config = dict(
    n_layer=12,
    optimizer='muon_variant',
    lr_mult_down=2.0,
)
Each number is 128 + 32 x the weight over its row's rms, rounded and kept within 0 to 255. Layers, rows and columns count from 0. The size above them is the row's rms in percent of the matrix's.

# layer 2 MLP down (transposed), 3072x768, rms 0.0684, rows 1323-1358, columns 192-287
size [ 95  94  96 102 104  98  98  96 105  96 101 104  97  96  99  99 101 106 104 108 101  93  99 107 104 103 109  97 103  97  91  93  94 101 109  96]
[[ 93 102 160  97 140  98 155 101 146  59 135 119  80 116 172 119 196 151 124 100 103 151 139 135 164 143 123 121 154 122 123 117  88  88  73 170 100 110 122 177  68 117 125 116  52 137 161 133  55 157 136 175  97 142 113  83 166  95 140 129 123 128 112 141 107  91 178 143 146 151  62 109 119 131 185 117 133 176  66 169 108 113 110 134  79 101 165 151 164 144 152 123 104 132 129  89]
 [128 101 119  87 104 102 109 123 136 116 113  79 110 131  97 116 107 121 137 110 106 140  99 146 136 204 147 155 116 144 159  71 166  90 117 170  82 145 131 132 146 128  94 123 159 123 196  95 102  96 206 155  77  73 121  96 176 155 165 135 104 117 101 187 140  89  92  89 117 125 122  99 128 108 113 123 195 131 111  88 152 121 119 127 109 121 124 129 163 102 156 117 218 164 153 141]
 [ 81 127 142 141 116 118 124 120 197 139 101 147  86 142 141 137  62 130 146 116 159 127 106 141 192 119 187 133  92 145  48 132 187 146 182 126 145 149 188 144  47 107 164 188 150  77 112 157 138 115 225 110 111  78 154 120 177 103 109 145 117 171 119 226 160  86 121 137 133 125 114 133 110 123 126  98 105 124  90 137 146 160 168  73  84 140 146 138  79 113 130 161 170 129 144 125]
 [134 104 146 152  98  71 195 112 137 128 172 118 120 131 133 151  63 118 149 128 131  74 140 164  83 107 156 131 110 167 129 118  67 125  81 163 106  91 105 163 105  51 176  90 140  83 176 163 103 117  72  78 149 130 114  94 158 173 102 187 147 183 142 118 166 121 110 161 185 114  88 107 161 134  88  86 111 127 124 135  67 135 149  80 175 118 168 139  91 134  85 117  99 156 154 104]
 [151 155 156 185 117 144 122  65 138  98  90  75 136  94 118 137 147 109 194 176  68 162 128 102 183 144 112 121 110 135 133 150 127 157  88 176  91 141 115 153 122 110 116  98  49 179 133  92 111 173  90 149  69 112 116  52 127 127 130 126 129 172  69 100 103 102 165 138 135 137 165 112 139 116 111 145 115  94 145 118 156 136 176  61  95 113 130 148 153 117 135 196 143 157 110 141]
 [ 94 157  94 106 158 162 165 124 113 133  58  74 140 155  98  91 118 103  96 151  96   0 132 169  99 146 144 137  76 130 158 149 152  94  90 142 102 135 107 106 123 103 133 183 167 163 122 204 165 139  92 154 125 178 160 118  93 143 169 112 101 119  99 143 121 146 133 143 144  98  66 175 163 125 129  73  85 112  93 160 113 116 110 115 129 215 106 141  98 140 174  87 161 163  88 169]
 [ 95 127  71 110 180 137 132 135 133 152  90 108 115 108 104 120 171 127 161 152 104 130 159 140 152 140 130 131 107 115  94  92 155 135  63 108 148 128 135 140 188  81  55 106 148 124  95 170 134 157  89 157 134 164 131 133  88 128 186 124 143 150 152 114 126 147 125  87 133  63 159 119  63  99 175 160 141 109 116 115  93 156 142 125  92 118 119 123  97 131 125 135 154 122 163  81]
 [136 152 154  57 128  89 130 126 108 185 134  82 108 133 121 109 122 136 131 147 116 129 104 129 146 193 143 143 113 112 153 156 127 151 177 117  71  93 122 161  90 103 125 106 113 154 101 121 194  93 127  81 174  93 149 149 141 207 140 152 121 126 142 153 118 176 123 124 115  99 104  53 106 123 104 139 138 128 113 112 104 171 139  98 122 152 126 185 168 146 108 157  89 120  80 130]
 [111 171 165  92 155 149 140 121 138 125 138 131  90 106 180  77 133 201 150 127 145 144 116 177 104  75 168 147  90 121 172 108  89 118  89 175 133  80 127 141 182 140 156 136 118 125  97 122  86 165 107 128 105  77 151 117 141  82 121  37 126 144 163 134 118  71 168 133 135 124  94 164 111 124  98 118 125 147 154 122 139 214 131 104 151 156 170 170 115 150 171 126  72 126 158 116]
 [ 90 164 150  71 149  85 122 185 122 123 127 202  89  68 117 151 134 178 120 127 154  84  94 115 113 135 108 137  97 130 116  61 140 146 121 100 114  93  93 115 108 140 112 149 161 171 144 117 142  84  65  76 151 146 121 164 147 119 142  97 105 111 155  98 102  45 123 159 105  94 134 119 101 149 192 100  66 145  87 102 166 113  82 113 155 165 170 142 209 116 129 168  89 148 115  80]
 [129 169 130  81  61 100 123  47 206 103 132 118 108 107 121 108  74 173  97 128 110 102 155 110 110 142 135 129 151  73 162  98 104 118 222 180 109 120 102  84 134  86 141 123 101 128 106 157 127 146 154 122 107 102 169 117 144 147 146 134 193 107 123  74 146 168 141 163 127 101  80 144 110 127 116  98 119 129 129 109 198 107 143 116  90 126 129 129 113  62 169 128  76 130 156 102]
 [143  82 127 108 164 106 155  86 138 164  99 224 134 179  87 129 135 114 151  78 126 127 117  93 140 142 103  79 153 163 136 169 215 136  92  98 151 176 147 120 122 123 166 156 173 109  99 103 119 131 120 132 163  98 101 176 158 100 101 126 103 150 149  91 163 202 157  73 207 128 166 149 167  85 118 116 171 173 155 119 144 101  97 121  81 162 130 131 175 118 106  45 159 177 128 153]
 [118 143 162 116  88 154 121 134 100 128 120 145 122 191 120 195 137 159 128  79 132 138 140 123 148  42  79 116  91 157 173 103 147  96 142 123 108  63 171 169 116  99 161 133 126 140 120 153 151  90 126 120 117  76 142 157 125 143 158 151 125 160 151 138 111  72 132 132 118  86 110 118 151 102 145 111 114 161 129 154 124 126 111 102 152 124 181 135  72  60 143 172  79 180 121 130]
 [149 104 135 114 141 215 158 138 115 145 114 124 101 163 174 152 162  95  89 126 159 121 103 132 117 124 105 137  63 126  88 124  96 128 126 178 133 126 188  77 160 142  90 144 107 129 157 126 175 171 127 123  73  78  74 140  90 171  88  64 151  92 104 100 158 124 174  84 126 136 164 147 150  96 132  65 134  89 166 107 157 104 173 146 147  86  85  61 115  52 184 139 145 101 118 106]
 [ 74 110 178 140 182 184 119 148 123  75 147 123 105  84 133 157 143  78 137 147 105 152 129 132 118  79 113 106  84 131 121 174 121 144 133 113 144 101 129 128 150  82  92 120 150 108  90 113 137 119  94 160 131  89  97 119  51  88 140 154  36  88 123 174 141  71 156  86 106 142 127 121 150 163 189 159 115 147  95 122 132 136 102 154 114 170 153 114 100 164 152 148 193 111 105 139]
 [161 117  76 121 159 110 125 155 156 104  81 190  80 122  58 144  96 174 158 161 127  73 149 108 134 131 118  66 161  85 131 109 193 105 147  94 126 157 155 190 157 206 149 120 168 118 147 149 124 150  95  77 123 166 154 175  93 149 133 150  50 124 128  96 102 137 110 151 140  85 127 120  93 164 165 154 211 115 127 153 168  54 143  94 136 106  91 184 127 196 132 152 160 148 119 120]
 [153 131 150 132  83 126 113  93 133  80 201  86 151 127 146 157 115 105 114 138 114 122  90 129 144 157 160 104 157  80 173  93  83  79 112  91 101 149 107 125  95 174  98 107 123 151  99 153 218 130 181 129 113 136 142 138 123 141 132 175 166 107 131 115 155 113 147  85 128 136  71 140  87  91 120 108 140 106 135  98 128 184 100 151 132 135 138 147 123 119 121 152 146  77 133 142]
 [ 75 111  85 157 132  80 128 143 160  73 157 119 163 139  59 128 128 135 108 114 155 108  94 113 170  93 112 104  98 100  76 139 183 156 125 109  78 157 121 127 129 129 144 170 161 135 121 143  82 148 105 140 146 170  81 139 113 148 112  93 111  98 128  81  66 128  97  75 185 170 131  99 144 136 118 108 152  98 198 139 170 127 138 147 125 174 196 110 113 181 109  92 101 108 176 160]
 [152 108 146 157 144 143  99  78 117 123  57 142 165 130  79 139 169 165  81 132 127 122 139  88  85 136  87 123  50 205 118 122 130 123 145 101 156 152  93 142 116 127 157  94 129 149 113  92 133 114 122 142  98 150 144 212  61 113 183 126  99 119 142 157 131  83 123 121 102  89 159 129 134 105 108  88 144 151 122 134 106 146 150 207 138 158 103 193 133  94 143  67 138 148 137  83]
 [159  85 113 136  83  67 117 126 200 170 148 105 100 143  92 103  80 108 105 146 110 191 136 138 147 136 132 142  99  92 115 135  69 189 123  90 132  83  94 172 134  97 196 176 155  85 129 139 102 123 135  86 132 107  97 151 108 171 142  90 150 126 166 115  89 134 138 176 138 134 111 111 163 123 113 208  99  89 132 154 137  69 139 124 139 128  94 101 133 148 144 127 114 151  95  94]
 [115 140 180 128 104  99 114 140 102 107 109 133 107 148 140 127 147 158 138 131 145 164 145  94 102  97  76 140 123 124 123 107 115 129 148 135 102 160 129  81 114 216 115 189 114 134 144 133 107 192 122 128 120 117 151  97 134 115 116  86 123 135 164 136 115 160 153 122 153 141  86 133 110 135 143 170 105 189 103 191  78 124 135 124 155 131  99 138 194 171 154 119  97 124  65 133]
 [119  69 168  92 173 156 100 125 117 167 129  84  83 125  86 105 124  65 113 148  95  77 125 145 165 131 179 166 101 134 100  77  89 153 127 120  98 131 121 128 212 124 136  87 117 171 150 100  92 159 111  50 131 149 129 175 159 110 147 107  97 110 122 107  59 163  80 149 149 118 152 131 114 153  40 154 171  49 186 123 113 168 129  81  97 164 123  79 142 159 160 159  91 138 122 160]
 [119 112  79 173 132  87  84 110  88 165  91 138 165 132 143  97 148 168 206  79 140  93  88 189 154 149 127  79 117  73  95 151 154  99 125 165 161  62  89 159 121 161 137 100 111 136 192 110 128 152 113 107 159 136  94 154 122 142 127 170 116 111 171 131 156 172 115  19 179  99 131 158  98 155 122 155 104 114 116 137 123  86 137 103 113 158 127 113 163 155 119  89 147 164 120 160]
 [141  93  97  92 122 130 151 126 120 160 120  82 109 180 174 161 142 133  41 108 172  88 100  99 134 144 136  61 127 137 167 130 131 137 115 177 167 131 154 155 165 123 175 161 128 131 156  92 105 162 135 115 102 143 109 116  90  53 103  90 128 138 152 133 187 106 176 101 109  90  80 140 159  91 118 126 136 109 148 179 115 129 152 112 135 193 130  78 165 110 139 109 167 143 110 142]
 [178 111 159 198 131  74 119 111 111 131 177 135 116 168  68  67 146 110 115 159 142 116 123 130 129 124 167  60 120 146 136 120 140  62 126 160 157 121 132 136 142  76 178 105 114  61 128 134  82 119 135 129 185 120  94 131  90  91  87 179 111 160 156  91 208  91 143 192 123 145 134 124 160  87 162 128 124 118 149 106 150 157 146 109 171  99 189 111 156 107  76 100 121 126 138 184]
 [138 123 106  99 163 125  99 180  62  58  87  65  79 141 118 128 195 146 115 136 147 118 116  41 122  73  85 127  88 128  92 147 159 162  99  58 134 124 204 106 151 139 129 169 110 140  91 153 123 160 186 164 159 130  78 157 138 146  96 111 135 123 101 143 130  88 135  87 109 119 146 112 130 116 168 141 138 141  98 117 123  98 187 159 159 177 163 165 163  35 144 126  63 153 140 112]
 [111 125  76 113 189 150 164 156 111 130 157 113  98 174 125 120 133 137 136 166 174  85 109 146 131  73 122 116 164 167  89 151 113 158 126 150 171 125  89 136 131 190 128 106 132 126 111 149 118  90 163 176 122  84 145  81 121 122 109 159  85 164  81 115 181 139 137  60  84 118 125  82 102 122 116 157 156 158 142 141 107 175 159 142  80 147 109 102 106 158 111 139 186  62 148 127]
 [152 145 123 115 112 117 153 154 126 115 137  72 132  97 109 151 102  81 142 138 178 143 117 113 109 125 138 138 152  94 174 100 146 168  94 110 110 148 110 179 123 149  94 121 131 142 136 142 179 118  72 189 119 130 177 105  87 149  58 160 195 117 160  58 156  82 192 131 120 179 134 145 161 166 166 131 137 156 183 157 117 132 133  95  83 115 118 169 133 156 108  80 137 125 140 117]
 [ 73 125 187 135 127  47 162 142 105 140 183 119 135 122 191 194  86 165 147 174 132 139 125 147 103 147  77 132 130 159 136 101 154 104 103 142 172 147 148 119 160  67 125 134 102 148 141  88 148 144  79 134 122  83  92 199 143 113  87 120 188  87 128  96 110 121 129 149 178  79 116 159 106 124 120 126  64 141 111 165 159 113  92 105 128 142 135 136 170 105 115 164 131  86 144 121]
 [134  82 121  92 217 120 168  73 124  90 152  90 150 101  68 123 130 132 118 103  98 113  77 165 118 219  89 115  60 114  87 184 138 131  89  70 112  74 181 114  82  96 178  92  77 163 166 101 134  77  73 106 102 117 122 171 128 114 194  60 139 105 190 138 128 129 187 183 148 116 124 148 132 115 134 122 123  87  58 123 133 139 154 130 126 118 141 108 118 131 144 115 156 109 138 105]
 [153 101 100  98 103 132 171  86 141 196 110 196  89  69  96  64 130 185 145  91 113 119  99 115 131 122 154 110  77 108 130 124 107 120 164 182 129 168  57 142 131  91 152 170  62 131 142  88 162 114 111 108 142 138 101  63 193 101 132 119 114  90 131 134 133 124 105  80 169 120 129  95 178 131  54 175 145 109 150  61 113 156  85 140  76 115 126  71 171 116 137 111 153 113 224 133]
 [127  95 120 125 126  96 186 131  97 136 131 139 128  76 170 184 116  74 168 168 145 123 160 125  70 199  74 137  96 167 172 171 124 109  82  90  68 126  92  84 182 146 124 153 110 136  87  83 110 163 136 128 141  86  93  72 133 182  98 147 114 131 108 104  68 185 171 165 148 168 107 145 137  84 164  98  97 196  96 165  82 133 119 178 173  56 199 194 135 165  50 116 108 114 120 102]
 [122 165 135 153 158  92 105 107 153 114  84 121 210 126 125 127 207  84 181 120 206 210  94 179 106 165 127 159  62 117 160  99 118 123 103  98 127 150 147 149 103  75  93 138 137 140 114 149 128  95  91  75 153  98  78  47 155 162 116  57 155 157 155 151 126 140  97 147 120  67 136  72 112 126  88  78  48 168 161 160 113  92 145 107 148 130 175 106 102 114 137 122 103 165 180 189]
 [176 138  66 145 134 140 157  87 160 136 185  82  70  74 120 159 125 112 168 107  71  87 106 135 167 107  94  92 198  89 125 121 175 132  90 119 122 151 120 165 139 183 165 104 130 122 158 106  87 127 168 121 142 171  80 108  74 106 143 103 127 138 124 122  79 159 155 142  90 111  61 125 109  92 148 183 155  95 166 168 110 190 109 106 162  92 116 155 112  40 150 145 121  73 142 104]
 [ 66 145 117 177 106 146  95 112 128 141 115 117 139 100 144 180 125  75 142 102 115 118 109 124 126 147 121 113 164 172 137 185 134 139 215 126 161 199  97 105 137  25 100 133 150 103 199 118  99 147 155 150 136 137 123  86 120 163 106 141 208 142 121 177 118 154 124 171 125 100 147 128  97 211 156 130  81  83 108 116 102 125 108 103  64 146 132  98 123 134  62 104  84 141 107  77]
 [ 99 183 141  84 128 158 141 147 160 146  95 155 122 163  54 137 138 120 176 102 156 162  83 132 105 145 131 159 118 130 152 134 133 128  74 106 157 170 117 113 161 108 142 187 165  98 105  95 122 111 141  82 102 173  93 104 146 130 120 143 128  95 100  97 178 104 177 118 137 147  95  77 125 144 107 112 205 132 168 103 115 173 112 101  62 116 113 155 123 173 184 154 105 102 141 179]]
# layer 2 MLP up, 3072x768, rms 0.133, rows 1324-1359, columns 192-287
size [ 97  97 105 100 101 105  95 105  91 102 102 102 100  92  97  96 100 104 107 102  94  98 108 102 102 105  99 102 101  93  97  94  97 102 100  98]
[[135  65 159 106 154 152 157  95 178  95 109 125 164  91 161 146 148 168 123 138 123  97 128 138 134  72 113 116 117 165 194 129 154 175 146 150 181 135 100 120 112 102 147  84 150 166 148  97 153 116  97 145 213 156 144 189 144 116 206 175 153 162 196  99  90 121 197 118 113 153 139 131 116  66  88  93 147 154 110 143  88 140  99 171 125 165 139 134 124 157 128  94 106 100  86 115]
 [190  87 130 145 149 152 166 128 101  98 106  75 171  96 162 189 166 173 158 180  67 161 169 125  42 131 152 126  99  58 182 126  75  69  96  83 163 150  53 106 143 123 142 128 131 152 210  90 141 188  96 145 127 151 114 144 154  62 112 167  92  76 144 158 138 115 185 160  68 184 107 174 127  73 158  97 103 168 104 118 121  85 111 104 144 115 125  58 135  81 136 132 120  83 126 135]
 [123 166 127 130 152 138 100 120  76 211 161 141 144  93 111  50 144 120 161 132 178 112  93 108 153 118 132 148 151 135 122 190 137 184  81 150 185 134  86 124 138 123 125  87 125 117  96 158 151 150 174 159 134  72 182 151 165 165  76  88 121 105  91  89 138 166 187 127 156 140 162 123 155 134 138 105 104 144 121 104 138 188 110 131 142  74  93 137  48 163 109 145 144 153 128 152]
 [144 167 139  81  83  50 179 149 156 111  72 147 166 115  86 115 123 160 142 165 162  99  95 155 112 168 167 133  56 116 161 135  85 184 146 180 149  55 105 144 123 136 153 168 109 141 129 171  95 136 116  94 154 108 152 177 167 141  95 106 109 173 141 134 181  76  97 193 106  78 162 145 136 113 103  66  84 131 148 128 125 138 187  95 136 105 130 128 138 144 125  96 157 157  89 165]
 [140  81 137 173 172  85 115 178  78  66  95 174 118  87 148 151 122 100 158  91 134 111 125 157 138 125  99  98 156 127 124 164 144  86 126 180 114  93 135 134 136 130 132 150 131 174 152 151 118 187 170 121 143 166 125 143 173 141  80 182  56 149 209 119 169 128  98 164  99 140 104  69  97 101 122 113 119 187 150  48 121  70 126 110 141 168 181 190  55 130  87  92 184 110 203 161]
 [154 122  95 156 116 114 162 109 122 131 112 154 176  65 161 183  91 140 125  77 121 112 121 130 135 155 154 124 177 115 141  79 120 130  87 129 138 114 115 164 144 150 219 163  84  92  88 166 148  98 118  89 134 174 170 124 206 119 139 148 125 169 149 129 159 140 196 127  91 121 161 138 117 165  30 102 146 114  99 133 121 124 135 152  67 133 129 135 120 136 102  98 128  93 153 151]
 [ 96  95 115 112 135 146 114 103 124 158  41 154  63 127 123 202 100 110 122  53 110 141 148 164 111 134 114 111 140 112 124  82 143 106 103 142 152 107  91  79 145 157 107 135 109 122 120  78 162 158 143 129 109 116 129 159 159 147 102 103  90 142 121  86 130 147 144 159 138 116 117 102 134 100 105  97 142 199 138  80 204 108 116  94 141 130 140  69 195 185 124 127 143 139  92 196]
 [137 168 144 208 132 116 102 160 155 182  82 130 138 126 156 126 124  76 115 130 137 121  63 118 122  70 110 155 107 150 118 130  93 182 128 140 136  89  62  91 137 101  90 105 102 169 175 197 151 114 194 105  60 121 170 135 114 140 143  95 107 114 151 128 110 128  69 151 134 116 168 108 157 141 137 123  87  96 109 156 116 144  74 115 159 141 139  82 114 130 111 171 157 107 150 122]
 [ 84 168  96  84  98 128 139 120 185 146 102 175 110  75 144 129 178  90 115 120  88 139  85 152  44 104 234 167 113 158 130 117 126 158 165  95 129 150 112  99 109  45 145 113 164  79 145 182 168 147  59 119 123 173 173 141  80 195 143 150 124 109 128 161 186 103 108 124 134 153 129 191  68  86 136  51 128  91 184 139 145 177 134 130 181 119 108  76 142  65 150 106 126 139 114 131]
 [110 115 159  80 152  96 159 132 103 153 117 130 136 117 129 165  91 134 156  89 100 174  96 150  92  97 141 172  99  83 197 116 119 160 148 181 111 133 114 181 160 153  85 144  91 134 142 148  97 137 134 115 120 146 133  98  99 161  62 151 120  81 114  71 111 200 146 135 113  90 156 145 160 165 139 102  78 131 158 120  67 120 100 136 115  91 102 125 136 142 160  85 109 132  85 144]
 [127 136 141  95 117 100 124 185 192 115 155 156 187 185 193 128 100 170 124 146 109 203 116 147  94 117 100 119 132 172  85 143 157 181 155 189 109 179 119 197 121 156  96  89 155 106  82 172 153 159 122 161  68 150 109  89 223 146 140  68 177 158 152 122 125  73  66 149  77  68 193 147 132 144 118 111 126 146 107  92 124 133 112 141  87 120  78 138 107 107 164 135  84 130 109 110]
 [164 106 145 131 128  88 140  88 147 125 123 113 143  59 139 104 110 110 112 124 101 141 176  94  99 172 140  91 149 147 162 162 148 108  82 117 141 145 136 100 115 165 106 112 198  68 145 167 115  74 142 114 135 191 101 141  84 141 110 122 125  71 144 104 169 142  89 113 152 179 161 123 182 157 124 130  71 119  78 113 116  64 167 148  77 154  72  42 141 133  73 131 160 154 205 123]
 [104 139  89 113 120 119 162 138 147  83 116 140 181 126 114 147 123 147 102  95 158 119 165 124  74 168 179 179 116 105 148  99 123  86 115  86 187 102 145 144  99 135 167 150 114 159 119  76 102 131  72  97 151 147 165 203 141 145 146 120 138 138 141 141  76 115 164 140 124 164 171 106 158 185 153 109  51 108  88 129 132 149 127 169 101 160 105 144 122 141 100 178 114 129  91  80]
 [166 135 106  90  99 121 155 130 100  81  96 136 152 186 173 163 128 163 114  80 168  87 129 177 150 126 140 144 124 153 127 113 108 147 184 166 177 113 112 187  95  61 109 184 126 135 133 114 156 121 120 116 126 110 153 154 120 130 134 182 172 134 148 120 152 107 177 146 172 182 157 133  64 133 121 144 109 140 117 191 191 124 140  58 115 162 189 108 115  96 139 102 153 122 117 117]
 [107 113  70 146 142 156 136 137 111 150 127  80  99 146 166 158 129 131 151 106 111 125 146  89 167  74 105 155 140  89 134 182 176 104 147 140 139 107 126 122 172 101 225 121  88 139 110  79 171 109 183 187 159 146 103 137 103  75 134 135  86 136 147 134  96 132  85 130 108 140 114 145  90  97 150 144  93 131 129 129  85 111 160 110 136 163 100 126 132 127 129  84 115 123 111 133]
 [110  93 196 161 138 180 102 124  80 185 110 105  82  98 163  96 154 112 125 118 124 107 102 150  91 120  83 188 123 168 115 122 111 138 112 194 132 138 120 114 152 141  96 103 121  60 176 175 147 143 129 135 119 138  83 130 129 140 104 119  85 156 115 130 123 122 126 111 110 117 149 127 119 155 134 140 129 126 135 149 123 135 165 123 150  76  67 115 101  97 124  80  89 102 107 110]
 [125 148  80 144 110 120 102  95 134 107 162 119 171  99 116 109 138 157  76  74  90 161 140 144 167 150 133 140 194 181 138 104  93 185 131  85 107 118 135 108 108 126 127 146 148  91 168  71 139 142 172 192 161 105 109 122 113 105 147 217 113 161 169  99 102 139 139  92 172 105 138  90 120 144 107 139  69 106 125  95 170 157 135 160 136  97 126  93 194 136 100 122  82 126 177 168]
 [162 169 149  72 125 147  73 102 207 122 125 104 142 116  80 152 127  99 145 131 136 147 106 165 130 142 148 171 106 129  93 110 190 118 101 121 122 140 126 108 114  80 171 129 161 125 148 164 144 158 115 153 100 134 135 119 140  94  69 145 129 114 104 132 138 101  84 119 123 109 103 134 136 149 166 173 119 144  97 126 126 178 112 185 143 147  78 135 121 100 130 104 122  81  93 126]
 [ 93 153 111 152 147 128 167 117 131 159 149  72  92 149 131 160 121  97 106 127  83  77 115 138 100  97  90 115 137  82 146 102 137  83 102 145  84 108 129 129 137 113 117 144 114 177 148 128 100 190 153 148 120  93 112 117 111 149 105  64 144  87 106 109 106 198 145 109 116 108  65 101  91 186 160 120 108 114 141 106 105 104 144 119 160 115  88 116  86 135  61 110 146 163 101 135]
 [109 143 151 115 184 147 130 168 141 145 110  73 171 110 119 131 155 133 113 166 183 171 103  81 102 114 185 153 120 160 156 153 147  35 124 124  84 185 132 154 143 157 141  96 144  95 109 168 162  87 124 146 115 150  91  40 135 114 118 129 132 116 112  98  88 143 104 121 162 125 168 144 139 130  73  26 116  36 184 142 108 126  92 118 138 134 104 141  95 106 103 128 133 149 117 111]
 [113 158 103 155 112 159 141 124  87 115 106 129 116 144 151 116 138 170 105  87  99 163 122 134  88 105 134 134 141 129 160  80 158 131 158 163 114 165 121 105 139 181 118 179 128 136 132 163 163 114 119  89 145 158 156 192 158 109 139  90  90 142 144 135 147 188 179 125 153  88  83 180 112  97 158 115 107 129 166 115 110 110 140  94 125 124 120  95 143 127 125 106 126 131 107 185]
 [147 153 106 153  95 156 149  97 118 127 139 124 184  96 152 132 156 100 117 147 121 104  75 129 117  80 130 165 120 152 151 127 140 185  92 133 172 139 128  98 119  98 141  78 123 119  84 140 127 165  84 122 102 126 171 174 122 112 138 134 105 150 176 182 142 109 116 123 103 169 116 100 110  72 184 111 122 100  91 151  97  99 125 106 132 180 113  86 135 130 135 157 125 169  92 112]
 [115 111 162  71 119 121  98 126 123  89 146 135 138  98  80 136 124 128 110 102  59  87  55 174 185 114 117 130 166 119 170 121 116 139 158  94 109 138 121  90 141 117 117 152 131 159 172 167 148 109 113 117 118 126 158 166 180 124 190 100 147 163  98 136 100 152  88 115 134 120 107 163 200 113 146 166  91 104 120 151 142 103  70 110  27 172 121 177  78  94  86 119 151 144 148 108]
 [125 121 170 178 123 167  98  95 134 151  96 115 135 142  99 193 135  51 148  93 125 104 178 166 108 198  72 141 154 132 128 132 172 199 141  99 150  49 225 105 123 100 170 122 122 149  92 124 131 158 170  97 113 127  80  59 129 123 141  63  71 135  69 111 105 186 125 151 161 135 111 163 112 131 130  81 108 189 145  97 106 191  97 121 100 122 160 122  93 139 185 115 145 178 117 148]
 [132 153  63 118 146 136 160 166  79 142 124 102 111 148 137 145 104 105 145 128 151 137 150 180 135 159 172 112 134 146  20 116  50  83  90 106 150 143 106 110 156 105 187 116 116 142 109 178 156 178 147  90 131 151 133 124 152 169 115 167 100  87 124  74 114 119 122 148  62 120 140 152 150 140  66 140 137  85 102  95 123 155 149  83 135 153 145  84 145 123 171 147 167 126 140 103]
 [160 121 186 138 118  96 108 118 149 173 136  97 180 151 124 115 109  76 127 152 138 123 117 104  95 153 179 116  97 115  71 118 165 136 115  94  99  58 120 106 144 120 140 109 136 182  60 152 131 112 123  70 119 102 177 142 117 135 106 159 115 112 121 168 157 139 143 191 102 134 129 143 147 117 113 140 151 107  98 126 183 155 109 195 106  93 125 116  78 132 159  92 121 182 119 153]
 [109 157  81 141  91 119 157 146 158 123 125  97 114  80 131 184 119 152 224 157  51 111  94  93 136 155  89  85 162 102 107 159  97 109  85 128  89 117 108 115 131 130 186 166 134 173 185  66 139  96 125 153 191 116 174 165  91 174 103 134 143  78 106 210 162  90  96 151 167 108 117  91 120 114 206 140  63 126 117  81 192 114 141 137 137 168 150 106 145 139 122 155 137 162 158 139]
 [126 194  98 150 106  57 133 216  87 137 141 125 105  97  78 115 126 104 141 123  99 121 158 111 134 109  55  71  57 108  98 150 110 140 128 134 125 161  81 145 179 175 158 104 135 105 127 116 136 136 181 161  83 134 163  90 143  94 120 120 105  86 154  95 134 121 172 119  67  77 127 118  98 151 141 159 150 113 126  80 128  91 182 101 120 107 118 106  69 131 142  88 180 148 160 120]
 [168 130  87  94  66 101 135  58 145  90 138 167  86 113  94 146  86 158 148 101 102 105 132  94  66 127 194 134 146 160  97 114  68 150 176 108  87 150 146 106 163 112  88  96  78 165 129 107  77 135 155  96 152 140 129 117 115  57  53  90  89 154 182 136  96 106  69 117 179 134 130 139 112 209 128 166  95 168 172  77  79 106 150 127 171  84  97  91 170 129 156 153 141  84 142 149]
 [106 141 107 166 151 165 130 140 100 160 172 162 146 139 161 163 112 104 132 176 143 127 123 147  99 108 127 160 132  97 161  88 112 103 119 139  53  64 156 148 111 167 144  91 137  61 109 202 145 135  91 104 129  82 133 155 112 123 130 110 180  84 139 124 185 107 121 166  59 152 182 155  96  93 130 142 185 118 127 107 116 118 131 131  96 125 167 135 102 148 121  95  97 123 121 128]
 [118 113 115 151 102 148 125 129 106 158 138 159 147 234 182 155 167 100 125 138  71 136 130  40 106 118  92  82 156  81 107  68  96 161 109 128 144 153 147  88 188 161 144 177 162 128 155 160 146 148 125 169 111 141  86  77 107 109 111 201 215 159 140 149 169 211 100  85 168 181 146 133 134 107 105 135  87 125 147 134 154 104  86 177 126 152 123 141 131 128 200 131 128 130 169 128]
 [121 104 180 117 114 148  85 138 102 143 159  97 145 123 139 110  95 156 105  91  79 112 186 139 134 118 180  84 120 148 133 110 119  92 103 137 105 115 135 111 158 127 108  77 118 111 161 133 118 123 109 125  91  83 118  77 134 107 133 146  97 141 147 139 129 163 140  91 143 104 169 115 136 157 144 139 117  98 132 104 137 129 156 131 152 171  98 118 129 148 143 141 141 145  86 104]
 [149 180 177  86 166  78 147  88 133  78 137 112  86 105 182 168 166  75 146 114 132 123 180 102  84 138 105 154 142  85 114  86 122 100 125 126  52 134 167 139 148 187 190 164 149 130 113 134  83  92 143 161 110 101 144 138 132  97 111 157 146 148 146 208 141  90 125  84 112  68  97 175 131 103 129 139 164 139  94  93 139 166 178 137 129 119 144  61 144 153 113 125 134 128 119 120]
 [150 105 141 153 127 121  50 104 127 104 108 120 203 133 128  96 167 124 116 153 152 163 108 160 148 193 144 156 181 110 126 112 116 166 107 123 139 150 108 139 100 126 109 108 161 141  79 154 170 140  94 111 109 128 101 124 144 151 156 113  88 161  84 137 141 119 146 166 146 164 128 120 147 119  97 115 130 155  95 144  88 116  79 177 104  96 132 122 141  81 132 114 212  98 137 159]
 [158 152 115 175 185 140 131 104 202 124  98 159 143 147 167  85 192 152 193 136  65  59 183 104  78 125  78 193 176 162  92 123  89 104 109 133  95 124 171 166 137 226 122 124  94 114 175 118 149 112 100 130 215 106 111 103 154  99  62 145  89 157  66 116 103 163  56  91 196 115  44 105 107 107 132 121 104 122 138 147 122  93 180 130 162 169 109 166 138 101  70 158 127 166 158 117]
 [148 153 142 165 141 126  63 126 142 155 114 113  96 189 112 179  98 201 108 105  87 146 101 101 164 116 125 179 139 143 146 140 138  94 116 140 125 136 133 186 178 156 117 150 122 133 117 145 235 144 131 102 119 128 170 147 144 134 160 127 149 125 150 133  65  92 125  99  94 181 129 117 147  95 112 157 164 102 117 103 134 158 186 127 177 104  83 171 159 103 135 144 125  95 112 181]]